config.toml
hidden_size = 128
parallel_block = false
init_std_up = 0.0271
lr_mult_down = 2.0
lr_head = 0.015
warmup_steps = 200
schedule = "wsd"
final_lr_fraction = 0.1
Each number is 200 + 30 x the weight over its row's rms, rounded and kept within 0 to 999. Layers, rows and columns count from 0. The size before them is the row's rms in percent of the matrix's.

# layer 9 attention value, 128x128, rms 0.108, rows 42-47, columns 0-127
105,244,167,277,240,211,168,203,189,176,154,176,256,221,221,194,178,169,216,204,172,153,204,176,209,274,197,163,175,143,200,216,206,177,182,227,195,198,209,223,221,207,239,168,173,231,203,241,201,181,175,140,236,169,157,195,146,222,227,223,188,222,175,213,216,170,211,181,168,160,195,199,181,226,208,228,233,180,183,187,240,178,202,183,214,185,212,148,216,205,151,170,259,169,220,184,172,201,227,182,170,253,138,246,214,233,194,239,178,205,178,271,204,205,217,176,193,221,243,238,166,204,244,224,148,234,200,183,235
096,242,183,202,147,171,182,278,207,266,239,203,189,200,209,158,197,196,174,205,173,239,226,183,202,177,211,173,150,181,145,242,164,174,170,189,205,221,228,231,205,183,166,208,232,263,214,192,179,183,220,210,169,193,219,216,179,214,191,177,178,212,205,226,204,185,199,168,212,203,211,168,148,194,187,206,264,252,157,230,215,182,192,233,222,210,191,181,176,187,173,187,182,157,186,232,247,186,183,189,249,156,225,158,190,198,237,246,157,199,245,148,241,105,236,202,170,215,263,210,216,202,209,247,206,231,187,189,163
099,236,205,168,219,199,158,182,184,239,192,215,181,204,196,219,165,223,239,157,237,181,184,222,174,187,192,194,180,164,196,155,185,177,205,146,214,190,148,211,123,152,231,224,195,203,226,191,186,145,195,214,211,205,220,190,221,239,224,230,227,189,236,141,213,207,253,219,223,236,184,214,237,217,175,191,125,206,206,163,178,164,149,237,170,186,233,264,241,233,232,186,192,158,216,232,201,200,151,256,215,219,210,174,220,219,136,191,203,168,248,162,229,233,208,214,163,228,189,162,215,165,219,171,248,236,220,162,188
101,205,209,217,214,218,212,147,248,177,199,222,190,202,230,214,96,205,179,200,231,191,191,223,170,197,193,165,220,171,227,184,163,202,265,206,173,172,236,188,235,225,151,204,245,167,192,167,167,151,207,170,186,219,164,199,195,262,123,198,228,181,175,189,257,173,247,267,184,194,194,190,182,242,178,162,213,218,218,183,220,173,197,227,183,182,225,277,178,227,233,198,215,192,174,176,204,164,215,214,192,218,186,235,187,193,217,166,223,251,208,192,156,214,201,207,156,247,150,222,184,180,159,213,251,201,195,250,198
102,218,197,222,214,212,241,223,229,160,219,224,195,225,206,269,180,173,214,231,169,194,131,169,168,267,159,173,186,227,259,184,219,196,223,210,199,157,201,185,147,221,207,176,192,266,186,210,188,202,197,234,203,127,210,191,214,125,237,183,186,239,209,187,244,180,161,181,190,260,200,271,217,214,232,153,140,179,207,151,176,184,196,182,250,197,189,191,176,217,176,241,241,204,215,194,229,187,200,204,216,255,237,193,208,199,226,188,133,204,250,173,194,176,174,186,165,191,192,241,203,176,182,192,211,172,197,190,188
099,242,216,206,133,185,218,180,207,167,192,183,199,147,167,199,191,191,230,184,214,213,164,206,229,183,159,192,192,195,185,222,207,192,219,175,239,221,229,192,226,235,151,200,156,172,166,188,236,179,189,204,246,212,217,187,224,194,222,209,258,227,221,169,199,252,201,232,149,150,190,301,241,239,183,154,232,219,224,213,191,218,204,179,237,200,231,208,196,200,178,154,190,211,227,180,104,161,188,189,168,272,250,238,178,159,213,193,182,181,216,211,164,187,171,166,215,211,177,204,204,160,248,168,250,227,203,169,195
# layer 9 attention output (transposed), 128x128, rms 0.0644, rows 42-46, columns 0-127
092,205,188,219,186,252,148,183,258,139,258,211,214,182,213,199,172,243,207,164,226,194,147,171,191,208,150,181,215,228,230,174,169,222,209,215,159,231,229,153,235,175,198,218,183,137,220,223,166,190,220,208,195,164,227,141,228,209,231,191,148,168,168,164,217,195,159,220,268,144,221,198,170,187,204,246,224,185,189,195,177,214,207,262,191,208,150,240,145,229,180,263,157,225,237,190,205,166,216,166,240,228,193,232,217,192,182,168,192,198,199,250,246,216,206,214,191,193,223,228,182,202,191,181,180,222,228,179,222
089,269,191,202,192,217,210,181,214,207,194,222,196,205,219,226,180,175,221,196,180,169,156,204,179,199,193,216,202,292,207,206,139,156,193,174,259,184,183,197,200,160,217,189,164,202,195,207,196,229,165,235,201,196,165,171,253,214,157,198,190,174,181,148,196,233,213,187,167,218,263,186,306,156,190,219,139,170,243,237,176,244,205,160,251,204,223,147,211,194,220,166,194,223,235,216,194,183,158,182,178,219,231,254,200,168,218,190,171,230,178,184,197,215,205,260,182,213,213,230,170,179,173,248,191,188,223,198,159
098,145,228,179,186,146,142,182,195,195,239,191,226,235,189,131,159,214,213,283,176,203,178,212,209,176,233,186,220,208,210,200,248,273,229,204,166,230,218,162,212,182,226,212,208,177,143,170,211,214,165,212,202,224,232,218,152,139,186,206,209,228,170,208,238,200,205,170,165,201,166,242,158,201,191,184,200,197,168,192,211,262,224,197,139,259,204,146,253,171,215,211,202,223,175,185,229,189,182,220,152,193,210,186,232,165,204,224,223,177,196,241,191,214,165,231,155,218,207,168,216,201,207,181,229,226,180,251,245
104,175,222,244,200,192,211,210,200,241,175,249,221,202,180,225,230,193,252,201,169,172,209,236,207,140,258,154,183,194,185,188,224,192,215,129,144,247,213,223,213,190,161,246,248,192,185,228,187,228,152,188,194,181,219,163,154,200,218,213,195,225,216,220,210,193,239,243,242,208,139,210,205,210,233,164,154,207,206,200,224,153,200,218,123,204,208,170,262,190,177,193,188,207,196,176,167,203,195,160,139,205,161,160,217,268,153,211,168,200,163,195,208,201,234,211,199,195,223,236,233,240,182,169,180,167,199,229,251
109,196,176,246,240,163,150,195,131,195,211,198,147,221,206,206,193,163,182,221,232,210,185,228,210,199,247,161,199,206,180,246,186,200,137,215,166,220,215,190,234,194,191,228,133,197,216,208,170,168,215,209,168,215,239,212,164,195,234,214,214,218,176,192,166,251,178,143,230,178,185,202,150,194,178,227,249,225,187,259,213,257,200,218,240,214,175,245,201,213,213,147,196,232,199,191,167,184,206,183,248,194,192,133,210,205,165,236,215,181,236,185,207,209,215,262,130,163,164,197,196,166,248,178,245,215,209,248,185